Weights of a small transformer language model.
Architecture: RMSNorm before each block, no biases in attention or MLP, normalized queries and keys.
Training: a variant of Muon for these matrices, 317M tokens, 4839 steps.
Each number is 128 + 32 x the weight over the matrix's rms, rounded and kept within 0 to 255. Layers, rows and columns count from 0. Numbers have three digits each.

# layer 5 MLP gate, 704x256, rms 0.166, rows 327-540, columns 128-191
129066098150159089115107096075113156137161148133153123089165151143128078084094096159123150141131118110130151091181148100153126133141176167155147102125150123176101166094125163141152178123168105
050142182110181175106191150136103173153149149157125129146074114144077125216166109116179109103179142064125135087141137126102117064118095144097122145102116102114138124073095159093143121167121086
133159133145179103069100127140136193125107127084157089157134102063131128138154151108078198157122137113103139163115135080149108117159122118126087079152175090111080125113100085130135089109063078
087148107073112101160136085068115190148165168140142044148103133091118189148083086157177175127148115087128114149109135090112145117105144107145179152165169199148162116147169128173140177111129144
121179126155113122119129130116129116128099139166121131097111115092150175111223104179081157121141160124145118093080147092165191112109131077132118191138126139109137142150115170118159118132106049
149141120119153166167098136166142110125134138097200121092133118116142087130175120156156119130196146100095125136163084129130123119159107138208189137083120107186117148122136167171126099200148124
095138144132139139144113169149077148112135100165114136160118142167078140103095145101125085136211146136132116159120146093130119096107132120183148160133080102159119113074151123154091122102179173
149130163127131148098159119155153164095145121141087099086168078142145196142120128163097191159135149131099046124130108119132145186165142083090154077161087107162142146119095146164154199163107148
155140138125143151126150097106184073144106113116186124092101114170155052183127123156133116113096099118154133144102084083076147137130121150112152127145094113106111076145111132151117082139130113
091086175136207119154102142145156143023149149153100114131126110128099142089138108162119114130152153145097132100124111123143165064090182104096139135130166095089149127106130160076085113168086129
082142175192099104119135083131100128132145138108142111026182084134127177154130107134097132142126149093109128130090134128105179148116086144128116110148151144058103077071126116253145108139091172
151192135140156143150128212202127122144108133130158181125113079123117121108154130111101115128129097167144177128211125190083135121091136074135115121144217129180113100146135159119140134097180148
089188084151118147062147088110091091155116098093156129158149126176091115157158148170174077132129089124166159131139126092078089153157098178147075127154168140151123115156111112096156111058126103
108076174197203163192099098096082175097163176141096113182160120164109169148121156132161132152174087148141125080181156139162148156114066100084093130140113166065130103125151142119112138072154145
102105150142146122113065115141119083180143150105147135147117108143116101178153116057170107192158133068092140146155103107102153099171134127122102212088197066145138061156083113114154127091109143
120145139150113184148161166112092138128131127078124157153082126081123075053089110145116069138095090139137057082141094121149131103152167133177116154178140129092106174118109179165128172150157135
126128093114124158117128146027124112112144145156197060183152188127156124147118148102112136124117104130097144156134142128081099116103135102193110115123146144074161113078133146170207164099074138
144139075156103101124124061094057113115178113219163116094133151077130168138146097114117115140144132128131120077111106146079096161059136078191141079087110147091158150101122187108156103147155171
108092152147098128113148110185124076106102155081143087135133157163103086146150124075099124103091204154144083150145093131153089200134135076136141077055118134140148115138124100141128123070157100
084078123143163164140114175147072132131117152099103147132039161081158143091178119120158200152087181097168107143192080067078111097142115089161135113168099113189116150149140136154138169101115163
203082152125122123106094098143107127180155095102128101105088162161159108188131116091116155100099098151127057124106160159160094104102180116105152092148096128139126178141133146189097160105136147
164153104141117102101135143204172154129146104171107145115105078131160127092108111111163138112070088132137203091095152134109105176078159103108192106095145114129091192134171166141107131042171076
170114145154164130157066076165159175163160147168140140128059106092082157110149129092129165137104106163135111141147139114076107083111115115111103102132110204167141218122165161127192153155111140
083076145115154148157125173185112092107174147150127106115123172113144140153105131130109078115104118129115141134135124127144164147070098106094118126159093102048139140154103079110125161139136110
136155098162105100118143114083082141151107133171161086166158168084131169159087180058125126168118122082098107132177164106111164114049158124108092090151151096150049172121158152142123051063161061
129117182098133079122128124195138125060082107124152135127114090116104128117123137041146063110143157134137144138090146064136105107112158085053149132129094133118124097127099165134090149113098204
084116070195148159105089153089183125085176177092122103125111082154113074113089158087071158099129122066138107180111128168120201124125124140136097087179119129050129141176168138173120130115144153
098022136138103127086217128057158124137101140102172112109125138124112158132128136170140086147073102173112153107108127137172130128139150100125134161150130052099119108137182145113116163097141146
174165073096121201067108153115074048155150143124141161142107102080166135109102146150107106146126121088056110128156089174141101198100120120170182170057148122142137134180119132204130117127095177
086136140146173104085131078165108127092128083128084131073138141170143147157095103094126129129120133156146068175188153198124103095126165173149124155144136147147149093131147154127126130146173076
099181141133171093096151118157142115154101128101081082099153151180120114139136142159085171106149162126089133106111117123154107157104148127150129091145131085156154188097146106114147103093185094
115097069119131172190136136162205111128138098087098052051154077155144120134133167138159173141136141145150135178157101081086098127131144105154169189189150108161106117100138172125139146139118103
063118176126143107101123140111124050099158163192141096087156107105095137182107120121095165158111178168115117074100152146147180071168128168138131138077117125124201189076153161112132119114150223
126141117156160124090125100104202070100149164114120138152106136141124112136141107070121186189108165119149115176130156195124189120129139055116077085146112101149124112160180165107208133111105142
124209118140097137068087149141109139085179085158145074104111140120160119155078140144079116111136133137075144084119094160146168159101108115159168126085160154126038146151133120180172176117151140
140108089166133102116085130140130114095171121122122105136089116146085105110132106110129118164106094143118133175155098138159039111100118115110129116132113057176133094156181143132075194126105058
174110116106125168164142115155145076101104073126177130152099116114186090177099138166099128120023140161155128129139132152146156163095139103137130138143159103037158104104148124161124128165133041
143082087109148129086090122162101124166143080122168107080132148154083128153125158097135137153114174136096121152169105209092148206124089111121126109119099132173125126109113146102153207139119100
112173135102122121111131159175126096185144156136120054173071127195162075093174108070099127161110115080149189167152165155054162124134090127089118116145068106156133121129163165148138176076023135
159174136181099099145140108170119106131155177091137196122091110140140172096166166112176180078136083143129118147106093103136118203163116135110084073146105118089164150112143137117159079087129151
123151087136154097112156101131156174074114152151078078111114175114161160212158148193170135122069137108135193105147084107122144127136153174122139147109112118150136171137153163166160114127119151
134117115114095165088124079185112087117067166161140152115100192101118076180112098124111158133122104080128159163166061169160113100126145128195108124116142131123108152093185059094216135122113118
092094131099141146150171134087137112155079113156130165175181151109097157137132143102138104138102129173034149137201109147104154113160168095136070096117156088095101157189139127134093165158120165
075096121103140113186129037094095093129109101084118140041105158103082147118142157066176125094085088166106093159170131113094136168158132048147123126116145134134144151112124123154130093126122176
173201040071104168064159140112099140109154158107155103122201129138157134174090095167135127152125143191129155113181139133120174092064110115092097111118072118177119132161170168111121148174110137
141124103105141036137086103095129108142203108125142133119064149141122098084122153144141160109107165137089111054114138144053136064124060148113191159182120140189182160163208161100119125133137126
010188131088071124141190085136120135091091128147103076143079199138073129139109133098085136119125147084113183137135112180125135148098161220133153116150195151139137182108164129098170124130117178
135108118067098090115078113136114117143116099116129121186100109104179145176127144161101079088141115140058137095109140134139115135133123168171170139110127156116161140056117111128116114163135122
063160129108180175103210126083127132130085154104160113112134113121151112140156116146093117141094136145129153127066086182079125078084146148165099091178146077087162094127125160114122135119109119
166145039130148166098137148089075143093120098138160111117113113102117111133121169109134112088061114120142124115074112138152178105098078147178170129053092139131111128194148137133096160133155150
138107110150107172147044191060120111182146115115099088099091114069093112165169071093126191085123144128100139162141153110118215070104126143077137135163147094111152175073105125143098174095112187
118130128137183163154139142150101160171098093146084199104109062082166135134136177163089105124175139118120098116109081134084121095165147112083129155102166123137197141130121134132130153128087155
187152131150156157071131103123198159143132116134125081097139146170122152126077121085076104124026124130144099127123127092158173116141110106108134164158160130085156120117109088125167135152139155
134192140155155125130106156176219123153105132093180107104127123131146149157073170142129152066110144148100150105107210119129142204168050091153166083114103135147150142167111167154131128085141174
103154119147130128075109096140123111117074140134112094138125148119135114181166147117100163133123143173149170157115143158106120158135098098121129119142155135148115110104090173137127129088125087
082084131097139121070126135106113132089155134100131113092163060094160097132109195103064102115098124121104131145171171091093104199179165045133156142134152155056096133114110118131098177168150117
156150122145159166106192104170072127115158150103182076121103158125136111117084127104170081124154151123095207118144110152151121164129111073091131122127203123112081126175124195055183168143061107
114093099094184131136145148111137161082119099086145151122156148085209074140110137152151053139140161123103152086150168141098106125127113098194129183132135114110135156108132104115086136067181081
108145162137149190137090188056133124162084131167158119135097173155161066121046135148100155141118133144137119140152124126114149158179147177150166092187099177104160128079145154119109164108114098
150122102162199104084108198090113140155104139155125100083101131160139083067148157098169140093123108089087121134152109147104186114066148122057150146139119086127093129167085102124089130149114090
124153127140165114175128075153144090161206142125138105127023125144149086093153115099127142149100055155089159171108071091095130183124134095122111144082150142072094128167123165111117203118080119
112117110123077172125127100138171134129114202118136137090119108107119143127145124142071115180098123145151150125118176133083138123140124123163070146131165101116143107140155123125077095123174159
137115177111135099103073143150132167083130106164102093116098089213163109134107161109112193094146107056100094147115157164135152164103136079160159108150126106172077170083115195096152115177131180
105110159142153138133151078151139153131095184150133145086120147144161115145083190152123111103204062109127088057147116142162162140128145117181106149114106109074154064116152123137177093103090091
133106110114115128152146174144111123109105147056145100128103093108146140188156113101148215062090080096112171115114169141086125073127113132144117106112141121159138052147152200113064091163195083
050140183106164122154095162144083080162090158144161067144116100092080145158108047109086122096154173142122096112089108100132116134146124088145138116076124152139113115127118110161149114096117116
103180086089164112072082164192155165148209121134092099100128119134156133096101161143145193166184055115171141154088137107170125194148128106189086177176140130110083065100136165109142139151109081
137111132085134140134134086106107098101155175154150166141142159092183194148145129067119128150135151147082156115068192119114129079106138083091131109088192148111116138112104080186037155099096128
160126199116130102095106113115104149080108157114117150115112189138168185139191194137130134165165129142130140105083087134169077125182136070179159155126165135155058137089119139102145118112107108
127164165145149041098183090156157121155124139081133122110121067090185133169087140130117154103110125116051212127174158112066142154180126120119197110138162104164134186095146115104128098082084148
158125147109090136125124087181161095217194155067132109131117103136185142127158158109170135112086148063135172165125176145172090160062169189141130167141102141180109206106202105119146115171076129
141139094138165134154102088093120127126091145151117150163103135169092158214122184096082098122184130098136109154162139122102133115119125144058153103134161080166112109167092087088126113147177155
138125194131184098099128104092119138166086138091149095117115160119086169085122147081111072148140100082106135110079163160121151126113160126130107160140098170148136150139097122189142194106180137
071128133053077124101148140030127107064127142097117148145133155098088132186099093111132151093112126108216190105120122163155145160121120140060150082143074139099092149135111136175070173141089127
157132136082152155140131136164169125132157161141162131140128104115133108103107165121130107090149096105157077090150152152161162131146094198159114131170099089122178121128139100139113145127127132
112092161118141137108177118069126155112152111120154151157091097093105140187138165150090101081123126146133087137100104117172218098157121164114089171188141097204105103092146090148125140148144109
107126049124206059142102152105167174077121103094167094139147117098119156165181109157139132176097112080152105171131161160072156161085143151203083098091094043115122092155192109091106132161156149
114169117077183129075178109136099099087090150136151135131126114155173169140185116133166154104092127131170176115110149182131099125105147211122161100090130192161128101103117168148135134136132172
127156174096094082122120115146078145161124153172183137118142081112108131133097188107024129104116138132112163073156123151140120114093136105140120126121140150146154178087081154130122127078175173
085126133102068121079111119072128185140126117108195174136084177111159154130137114146159152115116132090135192213116082156124126141084102153180203150156104121198140121177125136158125204068099168
110111129134133093092082076153104119138151148091150127119161083090112105121176128130122118097144199127133146092105153196141163112105144121122115145091138169113110137103184163148136139107138120
113177152123126133184091083144127133113128079144152163136126130087104161144162106096161100151095103085100101120128156090127090145165103079077161152177141114142115163109110126147123117128116174
103071141088183135080132172102129127106135086103106145170150163145190125139081154086184131114137171104143170178093138123122141139125016130079121106189073121108065158162128116172155146183123107
127146082112090133108132145152115144150167159119153168143153095167104122176098129172175114154175110144121139143197108121123161081142141121080090130183158086172121122137102179157086146144035134
158105110092097104067108116122110132128080149141180176187166117160122125167144087111128230142086136153136144137148090077099159185110042068101151162155127166167143103145096137204097106125137108
131117101134214163185200064181159159126145102144200108130137156066143069112147125093133135185094123095063141125144095126139068180121136164155108092139110156119100148131124103098102149158098117
155121148130092193122104095120105160143102116137140110165130168130116146117126122105103209113103120119160177113113137108135110128115076095155139106111152125153138121175077169193126113134133181
098099096144188154192169136132086187158168180120155177076129140096180145104091126176138109115127141145129126109172073131147083162115123134130167118093109072112142109157135101089094134136113152
101104138152127153068134148141141091180111122089117156158089077139098172179071186143163115058137111130135080122089126161178114162147212094053189151110129161159118125139078110125144093116091128
081169070121162138137187188129135151132106075127189172050167085132098124122167097147212163180116194119120182106144121146100137203130174117164148106144124117138173125154136120142096146152137120
085157139112135145206106128144136144135136098116125222114122082115099114086120188087075141146123127107087073120075054132089126061106162166116148080133111155089132087160068102156126110174120159
140182054185091126113096164180167105112124116129123073098135138135133136084105123087112146161093129167179162175111128137147154127089098178090131141121098140174117131094176134194113121193117093
123115094167170096156059190101135058158103062096175152126122111135071154171124112093109141138067126115090049123130121137146165136136134143157120200074108072099137157102075192113129114068127149
143092061132164147172104159076067142162155143136162150149070139149103096066099144154094148130087140144145121154115148142157136121138176141175109137120127127121144149125086085110182127128131061
194162059166165135035129181173118130128157082151169148128139121176083172095178106096212145145080065084096117075106134128125123138136148140145135119144108129131108120173099164129188154090147107
121103121162166163152186163098107143130090163118138143125093169070097103149091150137110175153170088168100147104101166072097055142126137118171083120131057125104105113076095136217131092113099186
145138143083121137113167104112090135136068137156107177072128108124146085066124121143081158138142146128152112133198083156179105166119144132077135139116147123130104112053139133140143161137133096
161130120093112086122192125104090163117173123145142108133151096136139134118088094092075077079142113119107153153114162080135090126152117152114104138149158103105167116111098115084180143083105161
152114112159124162142087140194119123092182129171098075193142166134124123172123181160097138068139128160124117143111149096074163113133137140130096098145145026153152132143173182136106137121109150
104104119133181094142130150151145127100088057162160078167122146162137093139139120099111096095157102148155101115126094181131134114125092124127120157153094140104118107108117157111186202150118130
083196157148104131081114142131182076114133139141085127089098142089158101119174126094084187116069106165085169130088163061105193115114079184046112078173135117091147146094138131104161179109146178
142125100111144141114092110194130133146141124171117142164139140116100175129105134111068108187116099187140143151136109058102095158104073142164158157144161135134154058096145102144149117118225178
144100182112117195157120092173145134173175140177187139093101165192198189140139176155133166114143108098067154156127120117101138139102088143085143147137166174137179163146124094128077151161163106
107100182115191103112134129111127137099193138179157178148139212139132095117165167111112085140208107138166119103129126070179145117107191184142187135133113110138117136119120155170088065167103148
177135158166146056179146178104144162089089149058102099173089157108122149124156143158096160107116111122115094150136151190149109110142132094095137114108125065134130108104191205183123112139144128
093146184179158123114123176174120128108162122154197091143090083051115148134084076120084142131149141148208119083072103141207065196123145089089136145140141154115085167096103136098163114064098133
133132169102149126093119086144121146100106130110148088085085110107107153134121118066079075138173098087151176172123137128095113163141113156124076068158107166120136147116123135128137115073098153
117126063137155137094121127101109070133098155163130109002152130153123123135113105096124169208103066143160129199108176112173099106081111101108173113086105106138195071120109100132120157114119154
144132146076108138162138127105151131173140104086125174137098135135122118130114150127187104134138052098094143114133134059138142136135167093156113098113113129128135079174142151138090102139102153
152159070123099144140195126176162133135131060127141074102141147135102071155127079098109141163102149160123103136092105117153158142159138183073111112105152147064120070104104141170135047080107151
131088141042144144045133128117069122104123120131119084042106192124077139076122105115118123178124113092121124132167152122130117118163185153149126156136130147128107080104112093181098158144186153
094070161190127146078083165136143140102116184140135217070108070146124172162149125126078178125090140128147207162162099081111140106124128144080128091121125190104125081111140121162096187167194144
111131174140110170066132175143137128050086080187133085091135113139140122128215151138092196167151190154168138173153128119118098112141113095146131174122147169141107141115094138154132124123095188
163190145187135101109089087128124092094055149150048160114121146093142205075104135143131117107112130145157133192125147154181185137161099048112182080133114099183095097124100144127163063147106077
132190059179158143167095165200121143089130126099085111128135116105058125103107136112069161117173150160133081158123144160142099175084104155132127196156089151148135162159104126054145169092109139
120142094125147134146137149110095141144148101108111103097101080072085123177137150124160091089161110065127132061103082172162151104111119107106126129113182070056129130170146091120162117126133150
174193123176029089127150136102106080150068146123190119127126100076175117153128177126170182080148126129138139147128122111162093163137124173203136104107137111150087070191168095173158113154168169
130115108111116127113066142106088183188037181132086168043137120069133154184176164206163127131104185096098160160150113151111111121107133100112134104098076141161103136127145112166158136112096145
133092089105132132139150130155112113146118109117039080137138110177138110124152151164158143122107108159138105097073110114134161041135167181113098121126147138166159111107126095143151173121120162
098113125178138089060126124152137127145145116160183059109116104096079193145122122135094110118146096088157146134127137134108144123177106122122159158110183146175139113128103118138184132113116060
108185115098182145137213100152162127166070131177106111144071098187148096153163135067131101094137091146121154114138089108113114136139086169108155191127076081130130131143162127079099119159097120
128074105105166159123083115145116136140142156128153102113191156121183097167076109123183112189104099146126123089147149127163119152070132159090112206109112140127144112132111189151114163116187122
115079084132128141128033070131117141095058097075138129095158125140140164165204123088177169097102138138128063141170158116124160075120092170188156124160096104115136143146061127122092138160124145
102157134096127173124068143095161054179160088102166135188129116109181156102161118118168112089174114055159129104114164089123117115155151193110128124111143129125180148082144141127081107083101050
135134111135129146123076158142114167147143174177114061104148150187119145117110168130163155136129148141100078096078110162162170116098172130159165110094154091146166178114110165128135147126130092
091160156141127133102154133206076129088105134110219110161131131101163134177126153132151178172150118131090162120092105152169070087107082120098129147200158144170128110140188131042192110094107134
137118073173133108124087105168077154135117098137142115059095079101122173067111164096110185089117142127113090154097187146130062093102079108089178163161137091152149171112158123140064198187075174
149104132086156204195138143093165152129130191145153146116127114109098135118085165125192135075132088156064130099128124153122121175113082119137153145129149101140162172128136131155186108093126156
154113145123171174106101056105155082160066190137055082098149112131139172104140138118068170097155123136185152168142164123143146159157145150158096185165078128073196108104167202067105110120136111
105173086159163127166166056128061110116164154145216069117138158108117143126127138137139153127111168132124097071131100155096169149195155149129076115056118133173139095120173050177070132009136121
095084089141121139107158142125120108103072108073106145176114105115130123143135118082076089123153056156127098158127133133085120151157094109162132141170149095164141104116092135117136065121113177
152173183174081177132161137141091104075146116133120154105114136128119151192161120151089116157068122135164166138109165103136093128157169124091185175151093022150098143197132122150057131200150113
101052105173142117125107124100133123200106135126106092129107161093128092125151100100191097110169101141119119160115146136153123097145106076129125193134126122099111045120160091163158085174133144
120161168170109155119149187166114104148162125136142112115109107102135142117128157127157078067096144121197148143120099117147183164162193195156172157173090180139134084144150139146105070113111125
112142176163119098159124104109147113135144103066170091120142151031114163114200124059101153164127126099114111150105131073149179167082168102181172173063093132152163087115071099115138129125146156
077131201149091104108178129131137097104127128098177101132151103091122171174106150112154186159177148081103088137123130202089168131142081124089108088103154094164167118129066129187115171101132105
107069167143086090084076117129083171153113159091099062086151137147146126188123129147110149187147156024105139131138153125168157162127115059188156105143079091203079132072130147148128151108112168
139109115129093067135157127089069088189049093124143158096218135172040137077120158120158171153171088124106087132095091146135121139232076136108140072153084080126110128148156127098132116121113126
108121211173141149097107078116154158151068134164146145106140131095113130097163154133123139139112105106121131098105170137059136117137100131156104136153094177104162125103137149126174077101124129
134181130152130100150143152110133076205058146095144178134158110115082102172131134149173178115061110110134097204142085110158077155112126172087108112156117133099153127150165105110125111119177161
128089165051149105115176150150132166186178101128133125105143148130135122161069109037161151114087128148106151145064203142163159089105186104139060126139101129107075162190142134115075107163112094
141097128116107110117092151151114137131096100075188118133100100128101154163159138097067162141138102114138148113085120072104144104160144205169151135118126206146148145161190076179152083102132161
119132189184048074130096119146100115186118143158125154140075130090179126122084120166098103098110101129114188067066171145121189079125102141142113113212114118116146132121130144129197099096132129
140104119158153090153106125128100121051084127064146097176152139165111109148119154115088120119117153134142100137096135091108134113109050180070154107144153131079133138187145161116178136098147073
144077092145195119142174112066111109115070046115162094106151146059127116173172088190149123190110182134126130124118132147201111128108126091169133169140113081137161101108120110130162129128184165
116115108144135128106127110108121110108163084154152080042165082057146117140196080150119120116151129127143153099143118082077118145113092106160133165083075107072097111126204133116163143136118151
151136143142200119131116127118098170117146103047107138125094120085131171163085144179184114145089127101104141088123105197054146129157103120101115117118171126153147120096089110120133095143119144
126129153086121125155178082127129131145154160101112197163140171138154116149110144117135099155112177143167194118113137082155100183107149075132111148114115096144125177051128166168110128096090138
172112141128126120085099026107180118126163169115136099115195134122136125121138086129185120078124142163140152116163060122101115094133138121129131099075125166115135177077084183102145103158072102
155133118073121157108144077163057130184134136154151091126113151148140136153094132151159096121109079119107110142145113088059171112147175173083162125138122126163163083170111169114089142129177108
123093103090127085114123109183136131128147112137099085120120115138137083121100123103119149155150141114062088113169146138071135089077179155142201107129161143152145097149096151146090160149145096
172099125097139122106154189107073095095188143094162086109134118157092133227189164161134149134123105105188162097070098128099116129098132169111091131103147107128158131121113128185136176123151080
139147177079105111108111125074079141085103141123134126123113089145096146209171135115157082145111144084162173109088115125093145086121136144139108140160173116199107071150081176163168168131094115
153081140153134101059137162191136138123170141159186115166141140100149116161158106090141161144120120149106055137104118146178115212116162070160180127145112121146138143134142096143184216077128106
089161135119130136132084147165110160143117133150134103096117120117111070098123141102143116175085193180112161152118182125134178106174140105063136169115114106116181158160101173144117177096129173
199129130091189155107128125156094192137206065124154142132131166124112139113145144112117093162180147151140124170159143123094103151146136144224161103094100108123184120120102162171137144158151125
125186161137133102132084100156075106118121089108163056113145088109123120172149156128114105148093150137125148092146080089157177123115166104134108127100183122110143160082097112068157163111132115
102093091119149101133142132178206189081121082103173123142161194080187149127149117097089190066075112122215151124157144215154096117122132128112118143077106120096145056072076138144094134090131101
148113148114156108128123105080069147120150152129093144170153105148098189088132116130164157059151158133135109117070108170139137176100138115104154078086114115119143122085108117112166054156162134
129100125118167188094157142184124143137099089120171110159122124131081098063108164178135174157139122121113109133150166122100129156123130076165130063175168161136100127090153129136133168122149180
096110112135108100072144142089124077116128095103154113160118145090112102160077132119116122106158121141124084098123157158102196102176110167165116111090098145077169107083154157130164118122131161
190173071095081138127096105108121191130166141120127076060048199123153112069088144111135058133114118120138160171109091127132172143107140083198126126143137153215103104199105201124173077165105059
109129082140118152168127097121083177118126195153093120073175192146108097113151119079152124140160156078098154152130109099094167093179151153147145109180174164091143150153116118124132088108096110
164157072062098134105185113140126147088108096162078061146184138073106135180134094135160138119176155118133147145182146176129120087125139143155156141134062108149106159119174178182197161159174135
059095121054178145043164097127052195122150173166128110103126099101082165136150094101072122141116121113134128138150119104134140096126089157138136128188160129053152086118151157134121138137134217
149129126122147174152165129147149154127178123152150052134119182075165206079119093075127146123121136149139125138165159070061116143117142148127112136143152155136122115154196121188158164117170117
059147160174145144099199134112103124129120069122149128180109183150070068155081164158060136116086101098100159132083109118167160197100088136132155180127125039104133120145109113116130117186138136
179109183128148162131109136152120113128169166134168140080180130094105100172153145142044092111104153085187135123146118125150117109156122108088098144139160082115164117122132174093080134142149133
106064121170095120123219138112075070103087143143152184157128116135163093119101126194173117144094109161123145103141153169150115079142100164126156124176107169167130135113077123070087148095096179
098159113125091097133075096094165167141127129117166118189162121154135158121122181157147057142121089098120132154113182153063099121137133141157140081102106131139109131137136145124114102122107147
188143119146082120144174087156087145183136110174147158117076156177131172133123159046132152073159133127174117148209148139087161086115182117121118083135139095140114028136157118108146146143080092
117102077066129083098101141173109134122116163124096156113135130206103104148174151087163136127089119198183122115145121118060116073120138111109117086137128124173142028103097097101059129131184159
126163136195164129147130147077101143115171092111098123103143179128159112170067096174119160141114130094139119114130099158127071130100180127131101135170103159125127097096146100130094152105149171
050068134182098151112116112143150200147131114116126111102107135126095061140148151094086111126153096132142127099129148125118141130179146087208112165115041106120127095130062116152125177132089083
170117153172105091132154167156117145097134132112142185117100107165152153085157163148120134101155069164113182177147096151123161163122097186116186077153074127133089121115115149077126161113154157
128165125102115114103139138115067144114096166161127128116122187108139192123124169118179129118145115113113132089162081138134115159090143164096116160187073103101098135189073076101161119075089159
089139172148145101124079060085098096051112122109135153153142154131108134149095145079160135130124097145218151163132151128059153198128142109135069153220093125179149132094119146103082136094092147
152098160113134147130147188084102097135150120137108076128110120158157090161084143065145133134160089089108069162105128141134173122182158085141126105104082123133103056136129182156148109138103087
101125092112121054149182065107100171106108107120160104105087121142162137161094121071127085166147125094137112084065093176176175084140143185121162133100084131150195097083118065155071131193108102
118089142100122208186127135083145160119137090140166130140089151144077144121113137124179154123104128118210162146111169122126174123171061100169175167182152076168113110145100123155183079158168119
158112130129169106159111143159168093118181150116087166121183123109059138145124131159074157122101081164158142112223097086089152163106120107162121183128125117144172122072147143185173122040098173
135107125154165049095093099166142110143115153142118086127098115107178126111106130087108163139161139156120145147114183140190111100050127160110150130174117148138149062193183086095154134128171107
142187105132134124122158143160069130097100152149154146163147092143107113146115160154137107118120120056126131130090110117105140082053145167175131118099159113098093136068101122111147105105142146
129087115145138151113214115158072154079154131138104123201124128154169175129120053098123108097183123136109146114084116141155211107143142133099162132181128091131110113124116152114155099159125106
157067118139106174164127154123079105149120155118160123121152077077160091122131138127153118137151140151152097162114133100119113143080124092093106098187081082114164092137097166213164147155162128
101099131179130154108112166059147108118129108066081146127171172110149118105116115125118157050039162110155134137166130160144097117080125100155095210085159135150078119106154112148119132110128111
119100144163129137110098163119102147120181119127149098124081113125077068135162128103155133076131191111111126142145139107074097160118124135109114150110107114087142148144191071169132170134056156
130098105124181157116110166077163170141091114164075107140117120126183173188184111084103105122131144110120111093159157145091105136064146132125115192095074125050159119087130102122128066141095175
135110131103128082127105053194116197143135113104170126134148077140092130162065185183166124136150091132113138122134054137126129133178143140156175122100125069112126117167040112153142110128089121
113135087125108155173106136099119149143059164076112121156144173107137124164106178213096101069105123088126143102114220092112120112144186066213162142064072116154140064207157068150104141149138110
173113158117116173122157153090183109085091122094157102148144095076171057167126180146128058160080073120127114169190167133049097124128169103142134146122099093194140104143079127138155143125164130
168092159098113196140161120076125105105117139111133175131109136061122161120113109124121152137104141171131172168147146126124093131031136150115159151116138133096120070121172151185087119168157129
134165155097188142107110094093152118136185133142142125089109148120181154056192143090113136055067114112110096112108183144151108142151063117122176175150159142135186105200140150152115143167137159
114118125104176132162104171135089116121071143119138084130098123073159104089101112105141103171147137094137114143140101129189094078168109136176140130139143083141150106153101186156126084101154148
157114128112140110145103136074140090193147079114151087156037123136144099132147127125087146077126100087126174091122110145158109166148144166121092101090172157119140103082146097081164205143172075
129062093073086117187151155128083138148087126136156112077180139112138129107131102096077129104086132119095104171098181114100113093138178117142097111166164138111082100147136082105162136102145128
092148188136122082147131074149111149122101109164138098094104161120153088145113157178139113119185127116127160069134130099117132097128092146136153171125152141168136051105126150094149165155113157
130114123100165146136168176166138170112153178093080098097066198164123142137094117087097109077117129120144105103196135125161138121136109092171124127151179143138129119074052135132118113073114115
191110171119111120124108083185101086064085120117042096097085093136102099194110156158140141101097114172114146144110163159097122118152122137168105160074090083100126152127178157162139134165149163
082158176038148172130153090113134080115166084141082134092145201073121104176052144138164100164141088129149109131121123112062167133088112126115152150132108124177081127207173097148136162142150144
098132193081181100088092071136118131158127125161159159117127122127124141094122108061103125166186183167148171134123114129068177122184136106158153147102150120101129174175098065097156114135129170
134122120030156147138156129075091131152117156148133149178111097141155106076111121116128156113135127141081141151140134163091093134158094172099117098134076135158176173138129142076162122116144117
157132134111125140125205130138109126115137137119113066097082139122165135110106124103052127104120133128109075105170175200155152101142150110106094175180116154138128095172148174154098160137105158
133114137175116171130084100191117109136059116134089074112108117114125125146140160119138129093080141150110128151098188139173130089169193188118148151179151140168091126139060181159094210133108144
145125111133065147096163129106116130095133186133119165079215161104066112151084135159142082067117123105156129170157067178125106140135096122180205135080111098146163087116136131154199197159167113
115138135120140124163091161158096089138153139184127138132087129072118149137129175138159128157141148128094111114143132144062072153127111160089176147119082103111161098087124140165147085041125136
174164127096207126116162082114128190150137107166136139179088129138165130094108119118138149137154140134089188137186099175109104140154128101134187161201107114133121071177149094152125126100178089
065157157118136107111201130175148117139125148105156074160090143062160122108196150124088112137160134127118143078137160153132094149098112149163072139160118123144152131144095119117118129101097141
128108164147165137125194137121132176137147150175120115170076208127082142126169146152130177131059112118122150130115167121132122112115133120095098129092111116175090146124169140085083115068136096
167116149130182154088116107109119158091104089148110059098162128137129099171078162151125166105147146140130159129205085118188166171149134146101180073142146113132120126097073210134105123119089072
131130135128108143108152200085141162139171129104133125086106105120084134177112117173118205089137108100093164138101108125132104117111052182134166058121130125065109120089125084170112042113129102
148164114150161143133111123102127134150092135130138156116100135088116097152165138172225097112178172126081150145099114171147138152150159115111135168168156114165120145189110099142154154114158132
052152092106060158215094065134133149084158057088106124110125107147140109120089197110139160122098140204082156134146114116051081100087171134106162166090115174120144050141121102138076115156107158
185134102118135143066120116108109142173120113109071171137153175073116155141112150086164119107135100119078085094191061168157127135083112116134150142117117069080145151146148148132137156148131119